From a checkpoint of a small transformer trained on Wikipedia.
Size: 23 layers, width 128, 9.11M parameters.
Training: a variant of Muon for these matrices, 175M tokens.
Each number is 500 + 25 x the weight over its row's rms, rounded and kept within 0 to 999. Layers, rows and columns count from 0. Numbers have three digits each. The size before them is the row's rms in percent of the matrix's.

# down: layer 6 MLP down (transposed), 512x128, rms 0.161, rows 199-251, columns 0-127
# up: layer 6 MLP up, 512x128, rms 0.173, rows 200-251, columns 0-127
down199 115:509558494499494510473505443491496484522493446486486516489512522488449502518510502513494501467514502468496519513524521457463532477536485526480509514503508455530526464526501485541502506530517505471479470479498506504450453491507497463504483492469516534481494489500520496480511474518536511516472471437541547491449475494524543531521495484483502507532495489502469504487566520475474489534474
up200 080:511557522512524523470493473491465520545448488513529487499535507488489503514537497492523506475525519505524511470497478469419516514482524453486515501516486471548525486494540510544494508518518512494513500445478504460529520520514495456441497548465522507495490522490513478491517484461498539487502505516541454509483494527500552490489475507498460480436509489504497501487503488504489492508491
down200 099:509494543508505528504471447513528525512524489430488508463535466468459491508488455470448523490501522494534501473501472515509528500491517512504500514467540500517470457493499456512487548489507502482533464481476484500467464539447499521473473498458542477490473505505491470451454521521514496485513494484493516478490506486509509426500459480507539496511508506517475499496511520486503489482496
up201 095:480487557496509492481465504522484483519531471529464527498525477521463480509510535527495470545491530463477521507486482495496504513455518482493537468488503536474519480484484508508489495511520484485492494491514479521490465522462512519483489466476500492490523506537472493479452473504506453535506571507503484511532522510490491531510486552525502517546503530486506523439512500500543424469474
down201 093:519502469511496501528486492465492484494520493509552483517489521536493491505502492449521484465483511468536471513495529481518508505539473470480498506512469483509498501483484529459498483417472510542503548507499517472531530477504491477521468482530541454479517478477505552493512486501496526497503472547504475504485493490563510514448517469475507513504473482537528498557516486485463527536500
up202 088:498506516468507517501492508496503504529549493536494474509497523497520483554466542503473465498490537500506552558521514462524471461523502486479477492492508505490523563499501513475535514528513514471468504524522500463485505517509472447504517527533488515540510504481489467480489544538493546503509499509520462479520504463509494489508464503471511536466456516478475483456468483467463481495457
down202 085:541487519489440516500505465462512454497474495489507491513452497477452505473507504514516527481488494510516464487516473540511503543496489540463465540501454481502502513516527481483478532513461494540481501548470471498491529502542488489516471526479508520504497495484472482520509439527533493478490516494518459504488471552513494507496480464525492506518531546508498533540489542470480537469513
up203 115:471533503535522499516487523477550509511505532474508510453517542517506517482472439520507472487501529500503499500515529492503517515475465493510487505443530527431513524511477509491491508522528485541483501494459520524498503451513523482475473462545525462474487510505491526482456503492507451551487491502538479477490484534524474507488489532502548519500470474519521518525492513474459500508546
down203 111:499538527494497485476526554489472506526475505481492489522506499520494518507503493467516517519521540530516504507486519481493517483513516496490514499511546563528473513520485517533483505465494519495511496502505530461521513473487437497476507493498558470470537533490474481502490498538491551509531521526469500519515517512527521478483549511500459457535510487529537539488414514500464541507508
up204 054:512463473457497484521507490470487533489481481496496530483512543492504524489506506514518443490525462485490482513530505446463506514506490477452485509467455480519487504527454536522492494516522554486505495505482499508463510557469510478511534542476461479499458543504547464482526511524474493516466501499492496506571491530456512494532513532522515490509518518518500499519494511479486523525456
down204 064:495498550503506474467555498477505480528515471537470474514472489526495485488522514513477515471477535492499475529508521508449519484500510459520548457509544522503510483474539528519495464472488480519521524472487540516499481463511505485520470509526523530504504489510495475549446496502511475504500503515502523511448505508534505497482487489420516453514475486480485524479500511492562507491543
up205 146:521507521495526506530552491504523490515523519444530556467514515496525478481497470486511524534498526522542471508514468489498524513498499467506460522484454511489505493514513522483521476501470487558467458459517526497510525503549479485501492494520519469523502505517484501501451504491511527502503503483468456474484505499526499508480449460506468528498517533477524423514517453523529491542493
down205 137:485522474462487465504469538501498418486495486501527505547494442481479474509492498496504528474509493511478502506455450477493532540486516440450458508507489482474512505519500528508528523505461496490469508525482530510492509499548474492494511497474487467532501492503461484486532530493484509514509553532482466546470501495528483530502550487486517482512494480483486446471500486496496511533518
up206 086:469492483502486442509487539480508489490506516510504517480466513476527471493515481509502475529522476513489460518496457483522494524516476474493513518547525529458520506473504478484488574510497524465492495467494519509553513517484500494507483539472455491519495486474498464503522457480530505486522504545545491564475570455515468517483502545478491518503531499522512494533479507516526527502501
down206 107:525505485482498491535530489526480490487516446492524508492502489473486525469505530512482546494502545498508500530507514534462507519495521558466516536502505523537529483470508470485450502477520494486469450510476501536529534497450504492536511516476551486498492484451449510549505490463566480523531497464499492458487487477470466550497512497486526505514499504502527476512483493484489475514488
up207 103:526549487507477509538493471516496467484499488460491481541488526469493500464553481435462474479493519473554448497522474488487492508508492473531525463510489493544492514558507475493529505478517483463479502536504489496486479542458530462464535528516514510507519489488522481529488468496493501495545455519494511505502513513529513513475527485534533490494524512461532470503502514545496491493470
down207 089:502472494516517482496456497512532509471478447491530492543547495434480501496527524528521496457494513485512537497464513503488483501452505508537493509509512506527495505524463472508539529505477494481445494452483484502501435516485519479510470499519520506499538489467513504528539549489517528463493495511490457454544509492512478517503519536489495521506461511494522470458516490485486490549524
up208 103:535525500515521525564517546516507563489501497493544531501458491502486497491502548475475553514538510491517530500484501488483510485533490468505501486527487459487532447502511506478467487492547484498512524469521486505485458447530485497534520488495492528500468447497464487469541492520477503494543494481485533494494503458487498489494488506491468453494535490495447494493510465501489490529537
down208 110:498486493528527508472502496494488486499447511490493488497478534470529467482520505501518555483505472536491527557482500505452455518485488505555519507546482475470449515469486461506516499512482550539471483484505517491502532488499505528523494501526495485487493510482530540519509505522506489444447531516535478519539511460521493470519519494515549534504490509470535489493482476487441508479488
up209 058:479503519498487517477521525456466494482389484506500530513465468523513529521513494445522548508496509491507539495548465493490505494493533500478484482527505495492491519514506483469475489556465523527504494502516526453488517520510486500508513503539536512526495487507513484481480548456516472506504497536473488447496468469539485485495488489517538519453493509504517496532546493511488497519499
down209 062:505515455486541478492524492514515495502534521472519496505527507543527498522455491490482468542490505516450519516474532568491424503523503519482472515496484502534559470475487483489499489499468526495514482483524504531495517482458532459518500544484498520497512525476478468471498504447516487504563516519480490529477489501491473498529523470550493507525497478515532478495464519477508478500499
up210 112:536509470497482483491533492471490508486472506483501488534472507536485485529497484507553505527544492495485492454469463486478530519502453510494490513548475533537528462475475550493529486530495483481518492502532489440497519509448516514480445503480431509530506542517521474486499479474484525529507513479524498498498528493513492546471496494520514533513527487502477508516485508499529550484452
down210 112:501483516505511489488519488498514502535499501481470524508518462443450482493471519513476472557479500493517493450484457488490519506473484464480543514502501513454528502460501525552506478507492514480476489511497533512461480515514487476504524497525495478491463531515476492507526457570504518506471512496512529552456495475470466467500492518501541480492468476485473480473492467546506559499491
up211 111:539522525489494494493528512490507511540536482487477480477543517451491501468483511472505522504532510467480522459512507466539507486550451486558472502451499532504515502520504478518455499476471472501485526508460508512529548533497504512492509541532498531495498488518466453470518512518447480476493493483521468500491482497465465478535526466521537498503524522533481539516508473486506517472475
down211 108:475531528463501492541487469478477493547545551516495489498488502563485486458527503497475501513465517511509519498513514515495496475524508502461499485510503484524447468501484525493570506521522470488526505485559484509505488488498511518533473542501533519466521491542526495526502496465516498460511478485463516513537470507478548479513484527486443516509494448486527502507470481536505525498525
up212 084:502521512495522506551464527453464515487466512472515501528495499509504493524497538516502486477494488506491466474490471476503477550502503516436471523477494521540523474506469554505493464509502500513458486502546470472513523496526526555504503472508499517510477524525506501481483518525490519450540524503516572455465543511459488522496484517459496482523479492490517520483447519530504504507511
down212 099:493476521541491521473486501504529522507530487545509465470476485464464481497538515462509521493486480525485519520500460507467514491493489469478494458508509494486532519495506467507516450480470475488560531516477504503492531476483462516470529478504501526453487451484561506496480501484551447482490508497487449470481494499497503514532552536526513500470533491469520490490521538480511480463487
up213 079:482526486489503498436542516503502480480511532486516488493515487486490518480511548501466469518500470464477472436527477518472489508490525538499505541524501544501475513499553509472549515480528517467530510544492524510490494452495494522554505483456513551446493518469474482541504501522551480483480503491505489512498483533484506501479480502522515485514476467511485480499498476506543527472467
down213 083:461502482488529498540473546510502490515481521462499516472505506454500503502455467496505514512495505546481507512470498460515443535516482516522497477456478481502479458497503529488466510484484534563512498453494460502446493498503500498488447519494502508515570487492518485513513515509526489463468491499516474503536498510494482447546526520534528462527482529492491529490498515479473524474472
up214 080:482545506470504530512440534475509513504482493514508547497494470534514503465495429501512500490491480516535459500518494515537527540515537501487484493522471471487485522481511488484537511474505492488541462521501550497478502504419481483468519511487470504513566481459460468512502538508492536495499519474460501521467510501526497488515471527525502514510534481487495505502530494500532489461510
down214 077:457519523534524511488520480483464501457551490543515525498495497443494460488509507499511518541501467489497534469507521484486542521534497519482488524517481497490460462509494514520550486550486493441472532470501490508488526523521529501461489465493521488493499487476493501517474494485468478493490500506526479471530497448494470514529505438525509492468487543535471482530462481536500484526479
up215 114:530485456507519531487487548484496526484485507521501525492485519476537545523521507485508527487463484509508483448482499443516479496541492501492507492505504477487488490470488501558492485507489515486538470529570498457496517499465477517462491530544463483491502499510498513470538505477469549489493466521486497490545486497548482475513470527519513535523528456496471485539523523524477463474517
down215 110:489544519543480494465491462501488521502503530504538473457486461474485476492461539518494477490480534441488501469525472499518450498482519525468507517485478472517491543517510490441545485506456462488468526498450477493501495508542510516506483472525494496462479519494494483508484500510492445505514494479483489519467468468452539503543519488468517492488501510506498459492472519494517546522494
up216 087:484491532513481463444488511490518517497472500506478496545519452448483520506446498482541510485521525526504509503505503441515551524522500499557500457479486528514494534464524499492433504479475500485462459527518487503498504549485497494484498478494491493518512513517484462510506511501497493504551483496496487493501506438474502495545484519538513549512493498499519501556479451495482521523502
down216 093:524483512442533501525490506496544532509530509512514496499526500520490506475467462533484487531489485508505532499518470492497495497469525501472519498551510536495489512501486497476530511538482481506503477532460502474490524518492486441502437505516508527492502512482573503550513485513541473517443479464488512534458478526491440527516440497482460510507504502463491503494513525505480516514527
up217 075:493469508512488509473494485539505490490511481510482482521450479523506509529465476532520488497445481493443536510482468530545500497507516524507491503490472530559482548498511510530478508523546478502507511508522502491515512489525499461518467481486458476526521446485511481556512511531501501493468505460535495492522460553552513461487475499516511463513484488534524470532482516528516484472478
down217 072:489498507518517485521472526473473506484453528521470488502521475447524534524566516497515514520474536440474490520493507494491519476500519519515487472475541504490485536501537520531510551449479473494504494469488554511493505467504503496498523496536487510453493484520479549520492481521426492507503524546464494527510513494474489480498529456472501498504544496502507515505460502528508462497503
up218 029:529474539528510528484493532515522533516480485479486506521544492448485501477470526475529542464517476486475527479503517491502529468488494487521488535509514533507512500507478513529527468494497436486520571439474450483510483524537499498515468501550476493503503484531493528515494498476523574545505488546519509517535512514493503484499476484471502484514467493490485481511526494469483507468493
down218 031:519512461473516478512475513500531450532441468490475483529492532533480463483484476494493498508506513519501497508520525490475477517494469529482510470523472524509483512496516484499517448501512496478545484538523530508510478481506510489493474523457493528495468521477487461525541491499516463485513498495476503523489501490457474541475542554536540478465519445490507464470444509530448500508493
up219 119:503519510508452493478492486512556505477500489499486466501472476486501513532530471445508493484541533525535445500508466503481503471513546502537524501509509448478487507545491526493445462523516476479503532492508484538541503509465533530497485526472467498518507491462493529496505501526461460475511512561469486530509502523489513491500505490481522526483513508486522466495513470562461511511524
down219 116:504524480493525550529512484485503490491501509520531470473548480521536481513483519503459500472492499506457518492470560508508477494495458507503474473464513506530535506522443478532498500492464497477504479514473467543501530468558489487494491496492500486502523485483481507493476496469426530475505467468505494512499474512479456539491464518469521543474465496519488469486552498470516484461506
up220 102:505490536503497515504500551505489499540490532435548519494535513513524526569502487450483487532502490502487494511520508486490496510505525489474478484494479464516494519482492530451516495530510483489523458516533470513462451494527493476467526477454532511479542481485462461517510501516518490486482494503507507526477543514500480482506478526507452539514487474544528525546512479504459500452498
down220 102:497515523519542502484545501463496481494524539503477478518477518516492486465530504506525524522486522475529478487499497535481520542453506491507533494515474470485461472466494479544492501497479528459470492434480475508487504491523522505459543444487493470491514480478490510506505467504473504468509481476548491488529481510446491481541496448492460435532516499536465494498518486513485492510514
up221 082:469474530504522490482488496493473468474461476504476486515514472507456453528464515493526544511495479533474505506486539532438508514470496537525481456492504489504516512505541500518503487462509461461458548480521496494523550449496495466544500533481460510528506536506519513533488517490480523505495481490573495477523506522497500496522479489532532511505522492524516515506506507499464461466507
down221 088:498502503507501505548513510460476499478447528457486502525506515474489467512451510486515515528440464488466507505489521486508544552457514499472464505489500495492463517522509505461505519513479529492557436475527522489479517541476514489461531489523496494473493469524497489503489509509476494532461534523448511520513537522487514490532553501513526527519497501485522502491471464539497519468496
up222 057:547521512488487539474526515489496514517466481517454481534509529508472489514523488505452521515478508472511488480509497451521479516521520503476507488495449519515510567506468503464496519518475499472485540557440520468482490531528517524517458494443494532537480464507543459535489535480508493456525510539514502487465502498501510489470482502475480519505494481514527516521494525507487539512514
down222 063:495515502483514494532486496491471460494531521467498487503526502459497561490491473546488481488505482465514468511468506532450491526467471489518478565529487488555493484477522463539476520436493537520504520476524485481470480526482512496486502522516505499510483551490513520460550492474502471499512544510484496497492483504513506507496464515538505479515570513474516473481470502479519500499455
up223 112:537510530489511483537467488490502511516529463498547474484524491526555507479469548509499496512518509506522521471483480519474511486501519493483463518493482497507519511469508499515476486514527468466452525503486482566534469539533512466533461466533510452548478446487468501448504517471452523487463531529508517496493504511478466477490526487512493526493479478511468527512491516535489482510508
down223 120:477507479504465494490493504513480500503455533510516469513498507538550529523537496518481501466494484498448453553483500488515492451406460503506530506497487492507547498489468490498500524431509534519549528485502475490507513468479488517529498505464444506519533480476521482503486511503480511548516494490520493541465490458515506483513494516508523524517503483513510477474518546511487503492499
up224 083:530472490507488503467538515514514527525461481450488533525506525500534526503496508492525491482488536511491487507494526482477459504459548516510486473479469551517493455541499447461449537515453541463503480496524521504525500505536518497507511465475503508525495476476484486494497533489464496517503473518519525498487492462468512500559475465502468561492495502512480515522505459464504475516513
down224 090:494444503483505501475511471458512513459529442510486456528509525465518519503500512501506522521524471480522509512504459526546447541498511528543511465499494454515478500461541517510515520542514511481484505502487541518510478480485540484512488444493486513522486543496509524482508469515513520544516477482478556503496496530505493514504526537489502450508522451501508508491482503533532462522516
up225 127:474493449491473486521490545479519528497504509514564531517470552531465511491472506513489504500519524506536504486537447503488479526518543502453481463516478492465515481468498469492500536487517474560476546536496516506498448519475510529519544458484515465473487535486489546492489491477495523499530457482490519509520521460527479508501474491524504480492481508508534480489495494483486514469472
down225 126:492522493516515477441515545531483471480498522488469464470513521483459500501518493457512520491497494467562486528497500533539505492528520470492489486465554517472510491511520500485504533467505533461530472527501486532498490547520482540503503511480504489459490572481538467505542500473505527505515519520476455510515472489488531488496510486523503504504500510447511538497501514476534470495550
up226 079:461510528522477476482458507466508484553495549518488467490529513492502525496517554500471523514522514538469560533525509484455491529477507509521490475492520459520515514528514487488490544514453521500503497482491500508489502487516522508492490489521461499463485507507465521528498479509455498487466508466517500525583478509461462478473518514505495502488484499511525474550479495471538469457504
down226 079:511464524497487475502527503487520500483472502520561522491465541510513490513493463446508507473489467526478500505520470459492463517509509531560487471495516521484511470449484464529504475481500497472513505467518494481490483509524501529506537547483507475496512473464499511423483487486451436506498482538458493462541519525509494500494466493457521493527522488496517511486512515526516529511517
up227 076:502477511464505493524548493486546494515530482520462518531485519478538463489510507520473456518479509457456530501492483469541531501484510540512524486496506558505500524480513522544474532509481532495533458494485483526482517517506467498511484492514527451498496474517505430476462504511466473505476483454501473505497488496549500437514529493544500510467511471503505523532500504490532485514496
down227 072:513487509517490468500539451472448481525532473512525522513490473505482465490510509473505553481489471511490493476521525524507493534513525508507502530514501503483499500521533479493517517461466457505475485504533472475477465481497503488508483516490525500432535474567501538492520469505445506416525482512480482527496525479483500479477503518479465481482468505508532519533534475458508516501494
up228 128:457468529541474473482477489550460528503527468505477486456478514518479533535546472455483501494549500540524488467472499460516497516465526504520511512527485437527494484512522504513523459515491472523498546505519509501496491481503489457544526486463482495500557503512475482482516528540524512519512491485495500497503504530495476530495516550491498520517503461489481488520501483455534509510464
down228 124:531499496497510506482519497540524470530480499511478502516505488512485452468467531483495543502550482436501472526526519493458507465504508484482475543487537484490534516507458477480477531494519518514502502539494515507526509504472467493470502512476518500526492441510500509530468483467497533514439542522519460504505572481519516517474489477471492479476470522474547481496493513514486455491504
up229 102:500516518452490530512479515494498513491534487511483511525466513468484492490514487537497504512490507496502470519488510543526477517484517556499546521513494486520489477509499512512490472523535524473480462482459535491506453490485502534517514461491517538500504514507512549439526429482524481521506532459507528466522484467509495500488523479502561529480550504521540451459485512504500499452496
down229 085:508532546500488521523491483523505487470493529504489483526532478501502507536535505489516497493538507501467525468427510474494519498525441467482461486517511518478496466497557529471499523501445509480501516524489517525466472512519536505472504506481523505519517493502513499525519550468495477456465496523489486458498472535505469496547467521497455500480448534514522513550495506482488482522466
up230 031:488468511541468485451510504495491553496487541483514479498494489437527434481481466514523510458565504474485491513526495502515473542477491466539503511497489505539474506497523520480514495490534489519465512479486492429490464549517527468467478504475496459529498510466504519519522509491528517512534502521500512479521505497529512495511466505506522542518511441518479507529515492518499510485471
down230 027:561507528475517519512535537472504450523520500437479487492521504476513488543498517517483514504531504512489535486480498482498495468517470540495509495520500525506549471486498470541532518528537509481545487504505497494500482440520489476473486542480499510501498484501474493462545498511523479520482489518483547530475479471486467514523543523524502447464540480488478492511491469451499490482539
up231 085:499503473490505486475478507506534514528529481542494497523536510501493508486507553531511477492425483462536521450483517488523489503539459498491463488450505508544456501489530497525513515503479438521458490503533514502475523472565507500544507527493513482463483510521524506471477508493488489500496516463510481485505507490492456466457519528491502513496520525500489526508478489504545480438485
down231 088:496511524523517481513502508483509457515475543493503479468478521502512514507500490494516511474505481480510514486547506490500498497491515517501516508520507479488514520509470508456512479518511472523516552489515532483480540512486552478427535505552458486485500491506538519523511546526508487454501474521473494542548535503535538463493547459495491522514484504478535537486541493503446552476523
up232 129:502504482493501479517535476525535460484514545517517434425485478522504472499505550524484464486511501519460484526501527501522505515486492524487476502525511480491470546503540497474526482512513517472478484477515512498492507488513511487494494501518474469485491491484535483528479473504482480499493536484531435552490467511432532553474547493530495543555515492507509504506496507499506495467497
down232 133:517481485527480466531514502470443537513501478516466490524457511510494536489518540495461516512496513492514480494481505490525534534471523496516492515488492503519518457462509512530503497521495510501492508545519558486466555531451471545491516494493505497529505478427449517466513489472490479499487495526483503492504490545510470460489545484499512487526504537549485447521522530488510511504489
up233 069:455463461511508485488485503511474524516469507489523530498497525495491488501509491504512485522528523516457508501478533514482478494487558515519507482565450460539471523475495506512495494551476515521509513500487522456491474473497516473489464454486544508522517495465478550507533528500466481460535512500482469467472515504519502520521482516508473484533515502552527522546437526523479489494489
down233 071:511474557482505477522516519488493489429492461477467488488472542460477525548489517515513497507487497504546504536497480510508477509477496506506495495446460499493447529505486480489471525482525458483528466491507507491492478470529493501482537524482534467556549489540534491491479518459503493499490514494512503545519494508439513491499526478514486489496499488547497471484468511451490503518536
up234 054:546474460494490535462474540555494477483526478485504458502504512503542457482536491485488487493496485518470458543511472542502460510541523479469524546520532498462513510486460521494483472484521480505507516516474512510527506479496498491480522500472499528469492513506462516512483516509501502506477511545504501465485533498464508522547482469486518509483494520461486532517500500557554439488505
down234 057:518542528453495520548509480548547547523458507541523516486473485510490454491454487481478513530547479474507526514506482492463472478539492566526463503491533543508500511516487510505484492491486501458500457497486471547505498485512495499446486501497553497525502478496525464498491498501503523502468492548472469499521528491487499488509471486514525524500475485487529471453525474502512502482505
up235 085:440532504466493467491463524511522474500535492507507468496512520527479467464475464500507470520472470527481497519527494487566541494503519516522491534491472523461475522530496484512534530451521502496527469499472482545487475484512508529541517495464501551525512514485529530483521528487529522511510485474505489497445500491463530468510523466494533532462481477489500491491510545476517506524525
down235 090:471523496551515559491472448521504487500508492471500486453519486482504536492496519496463508466515511503507536455469543496448454552523511518457516517498511532511516468518500534505500538509477500480498509465478511504468555513484477513472479490460493512458508531520476479481527498511456503508511509521546508507503481504493544525521491494516470485545535503520516518527477483461530494511458
up236 118:516478443511484518515497537522527490481519494478500521488494526513517481510525461511444496502493475491447514482500461499483506493494545508530479506491466484515463463453459490494561525500468525543512520505495474508479516501502487472476492463527481518500521552507485488520439537513522486502488511528521475492498476516537545497506456563529484540528503542469510494515482479503527525478493
down236 136:530507488499494498522487460500514520457487517524503503482462475497474463485535476486488514515531463484503465483524461529478479445561480509481446496524511512455513506465515498513494463485545495480527490505540563515542443494513515463486506527529500456519543481473526508514514485468494533507476482478509504494477482531496521501500506519551490497485525478522519496522531458485526484471517
up237 079:480483503531513502497520567531514481536495499511509466447503529487533504496453453511513504537516472485484523470443519484482460519514479531547464465498497533473504495482524531526483492493500479524504554487520506511504509464488501520515474539479518485508485514534497449491474516512488522505518508503527537471496482464557471507481483509550504524531518466491449502478515462484496520525517
down237 073:486489520488485511543502508513468544507521515452529458501550460486496479451503489519491510526504486506529477482560544501524540500470556500512490534518535527539515481522457471491539506550522468495489456557482531512533478521509517488501496496509504484493513507473491518534566512502536494485494457482482511472492477509457507479502530479512512474517474524499516503489495502529504533516516
up238 123:484519505537472513495514520481508504464496484497473539498504511493487516491481474463520546504482491540444512498515512509538487471500511527551503480479483517468478519486551511467505430486521471523494471472527462517508554455545491536539480482476525517506509500494510480497521492487551496485510507486470479530470510558462469504519495487472556499516493500499479466522505468490539523483476
down238 117:484533515453517515487519522485538451516508494486505545523491478457500494458479464473517505485513538478501523502540483440502464465496525542523498454512542505477518492488526515473527485480517480458515508535467532508542483504544479531469480507457485501473552504489496495504535502528527493527468527480496527483507485492512485493536476507508464510550511520491472491504488516543519537510532
up239 111:503508511496485473530455490522509530481502508486481490443518491492538502497469510517513507515511461483494555492473491492463523517521475468497521498513528508526492531497479475486494475496498477512525501513499521574496500498521467518465475491525479500477504472498514513471534455449542531472504464483508496463475520502529495494487493521582555496506514576483512480489523440503498515500490
down239 105:501481481506474524506502536470522496537503450510510541511536524505484521483520520531499507520506511459506493497485504475509556499442486534488513536488508505519491469525511501477526500457504519516477492456469537427508491477483479467476459504501510524513537525522489482528526503488532547486470426510516498545504498464496496509499520503493482507502496493509556519513522503474530525561527
up240 112:526515490485541492469494494509487499534506488527523543510507529487473537523475510522494520489499519483492436462481515513471479489505528485438517500512523447507510470502543526517464527512529527512495467546527586499503484532508514511509500486484501495479492471497520496510461514528482494502507497509487515504522559460530508514487534480487495529462488458544502488468471449496474488467464
down240 130:513498523515518509537465505536481548519511517498497505512512472517499525456490468480540459477487460466454505487524450481503511517567509476520524489471510458513487526527466515514495528493504545471495495517503457482488474511465518494448482506505530494513489525497498483449442524510513499547520465504478451525480504545536532485472525541480503512503475509485497511467483507484479518499480
up241 121:489526494520468498480511471465462547465484542520480513483487534474490518509485476555465512441466508471462476514512540499536486548531502469505482538525498497462526488515505477516431528534473489512510499530530489467503513489499464531513530509512464499508509481500490450531506553485486526508492454524516461495471514505536515480518503533483496508511478505511498474511530511533490518471511
down241 115:537498507493487521500502496501483478499515479532531509504460504541520547523523517515536482489558487515478507469440428477484518475494525525498538523498488511469500497499514499455539510497478496465512532473482499505525503527493488454474471492453458476481507511550546521499475510477491450524505514481511487451496502460483505524505502456462493510496502488475519503459507512514532533550503
up242 076:541500532484537511496495456472452523526475509482504501478530462442452550503502513462500511508477466518515482510517507490515479520486476482509513484541513511518481474575517506502501492504467549473498513507450460528478522523497500560494492506495502515507464476480485514489511499488538451495502530464497497505526493494547525527516495521505489450480511540534495488514467508483494519483553
down242 070:500475495451523517453506495512505536488510548519495516504471535509505519510486491500449527528494477470456452490507517479498492483478475516492501490484504426509473487447565522473470506462497459501501492445505515495508468526494532483495538528498487534454456489467510497530514525501520528498523482482540462463494495510497475493466536505513483502489481505486511499474523529501477549515470
up243 121:494494479488475508523498473493476520482506465464497501495523473419458462500529490520526497514547479454511503503510521495455483527466488522530502494500466535506498504489502530488505510481502488513512517476476467509513560528487494498516523538520519507505522454519540485467469516510546488536529500517425487496477493528532527513491530509500485479485499508508456529488490491494577507526470
down243 108:502473522509516501514500564498551484524515526522516488525496469497486478503489510503503500542503500516469445521483484518502460523528503531477530521454504475516513490508539515497500511490516471497458472536510478471544508491532520474496533543542504492462520517518505511517528526520479504494547518476523520458538516481478488499441484511502529486473436524507424535502479499521488510504479
up244 103:533487501510493543507495495510510482460476481507502489464508499533458484497495492531502541544493462471474466484506472499522501471486515539503513516495543506532565468524546519518523462533495566527456546483472465476481471498469522479476505505502502503524474491502474533529513480497493510467463538528500505478530463502456567497500515506522509489510495503495498505515483507468501546478473
down244 098:546548462492483507524526531466486480441470490516492528503471510517500539500509552498527521484479514513511501517478493505483498498469480471481462501508533470448474530515554532526472474495549541506522491521514546484501488509514470487510540525480452506491539477481478492466481543518520511479494512511492504454477466523517447507468526467517506486525528487518492471510483497504504472481471
up245 064:502515507475531462466515509494492479466461573507487549493522485502498486494557515492517512519458495474477477508538490479484523494488495534520547477496496479498538492518519489463487469487514481501504523515507524543453468486492474529527494520499509486500513513485504512503499506493503520520487467487473451514489546491543535539452473512509517503437506542477488510441493486547524508546495
down245 060:477531515469455505495504488498498493521470473513569511491502521521519472508467490486501538481552495500500508511500539468494482530478553483527487531493489479517508483480461532503505488454487482524467471497572485448531515548507480502539496520460488512487490460486446467487496471465484510480498489515506500502532492502504495501493554505504480500494505460520535473493526525474433491496480
up246 114:484512487521490477526483498506521486494474531519513518509484474482488517503468518468486525499491511456501534476470503498515508571474476473454474517483476493525509499474502479548469495502487500485494481527537429491512539503448490529461470564524526501486446471468497529512492473494485515547493506520508467487500464531527510486500502528500492515560486514517524501521533514509542549512512
down246 119:433473504473547473493531532464504522513500478505500502490492511527516490485521517487503458510506498569484460471469498513512514480526556530552537534535471535522487508505451461483550477481485500513493518513470563484518487448476506462518502515532493464468498484471507486519500502530521492512540483512489541497528486488509526502526524509526525490523496463521499509485481519483516493488511
up247 122:462476465489467472496517513471499497512494493494486528523476436484497520469519496484526513521501532495519474469471474522480499496508476530524500517494476514522550462475523509498527469510510504542475487470488451531519526494472591517489500480508516526476483526520514506493469512519521482503537536528491511527483522492462516567474527492511437506460506471479510502478469498477512540496514
down247 117:523518534509488522478455499499463531486493503532500546511496472501490521482510504513502480526497516515467471476475496495495510546483469450520485515509471479472484513548536504508494496494500539477489474515500533469454534479527501487488501486486512495511520522488522529514478439567514465504492489486579472441490528514519479474503479486557479487501477521494495531537509520492542491469463
up248 135:472491486530525532505472541500552517520493497484509487499505509476511484494514475525496475470538503506527523531525458539479487512505442498481492465500501522460504517476495485557547484545466508479490533528487523474523474464448534544484498542539494474516434496512486470494465498476496502508461518532516452481491483471504522500494528514477498522548494471490498512491520533500482498468510
down248 116:506537523444466526508508513477496498507551520511522468531504496471496466498503466534508507480461495499511496546496546450526504492503478519483506528497513458513532514535508472498521508509504492496465519497529514513449517514506519481441552493478531530519496560493461480492541478493457516510529483445496524506529491524496511441507477491491451484541522474513479499512512511487533489488487
up249 111:489468474502480530496480493510476466529540518478477481545502509577498485497485474509488495482551508535440523509474460521479477494511495491533479497520488478488481479539480501454531493541452516494533520514517536432515518480467499531479503510494492495514489504503505512563529491510488486504494488531508515487538508492506490502516487523524516537494434498543509507492466497478489500464450
down249 112:517520469486475530474515466488489505491465474510464497508473502517474458486467499518542491484490467429484539459504511485515534459521492505515507527505508526485499515522467523507511483510519486480501483459487474482514499490545536487532538547486459494476487447517467493503481489534423526514473520502508479492544499468488457525486480473457520508514514479492510505496497530518529464462474
up250 080:492489505471497523531517525498510462480490537509524480465525519528497501537549529524496493478487565513524508506515534534428503486472527460492449528497524467451506508486494488530514496486496477471502434505543485522529504497484517506524539496543496477469548469493461480505540500438494480489498497473521498471486520503486498491540473493537527489499494482527509504486520485507463498514497
down250 084:472458522516536494534489470544469507474477502522529489531495506510523485517487473530520469490516474518519457528509477526514532498455489502543490474488460500454521516470499495501472516491500492493531464476465462479487501545483508534520484530479478530520518491574538513460490487455515492507496505519555471488488481540453513468507502527481504537523492498549482515516529499511484506483465
up251 058:481463506483504482528476539487536473473520468521537500508460509488497501485444518499497508575485519509496529487478502525452462484494494508500466528503499502517488528479498502487522538483487517471492550509513492503493483494482509511512449509489493475533554535490499491488501489532521485510447463471543492474463454541496561483477469513445501510530484521528506512536496529493509518470482
down251 068:484506532513488516500505497483481521491458495482485454547493483412486501494514492517443483518461468492525463523498472447465540511507520509521510518499492481513501496555502484554493487503534459502523460452473513526517478488461482499470539514522479475440510495527479502481495484485448487488498524463518477502484492504508486470512501504549522521492472477514487518503490500541497501505464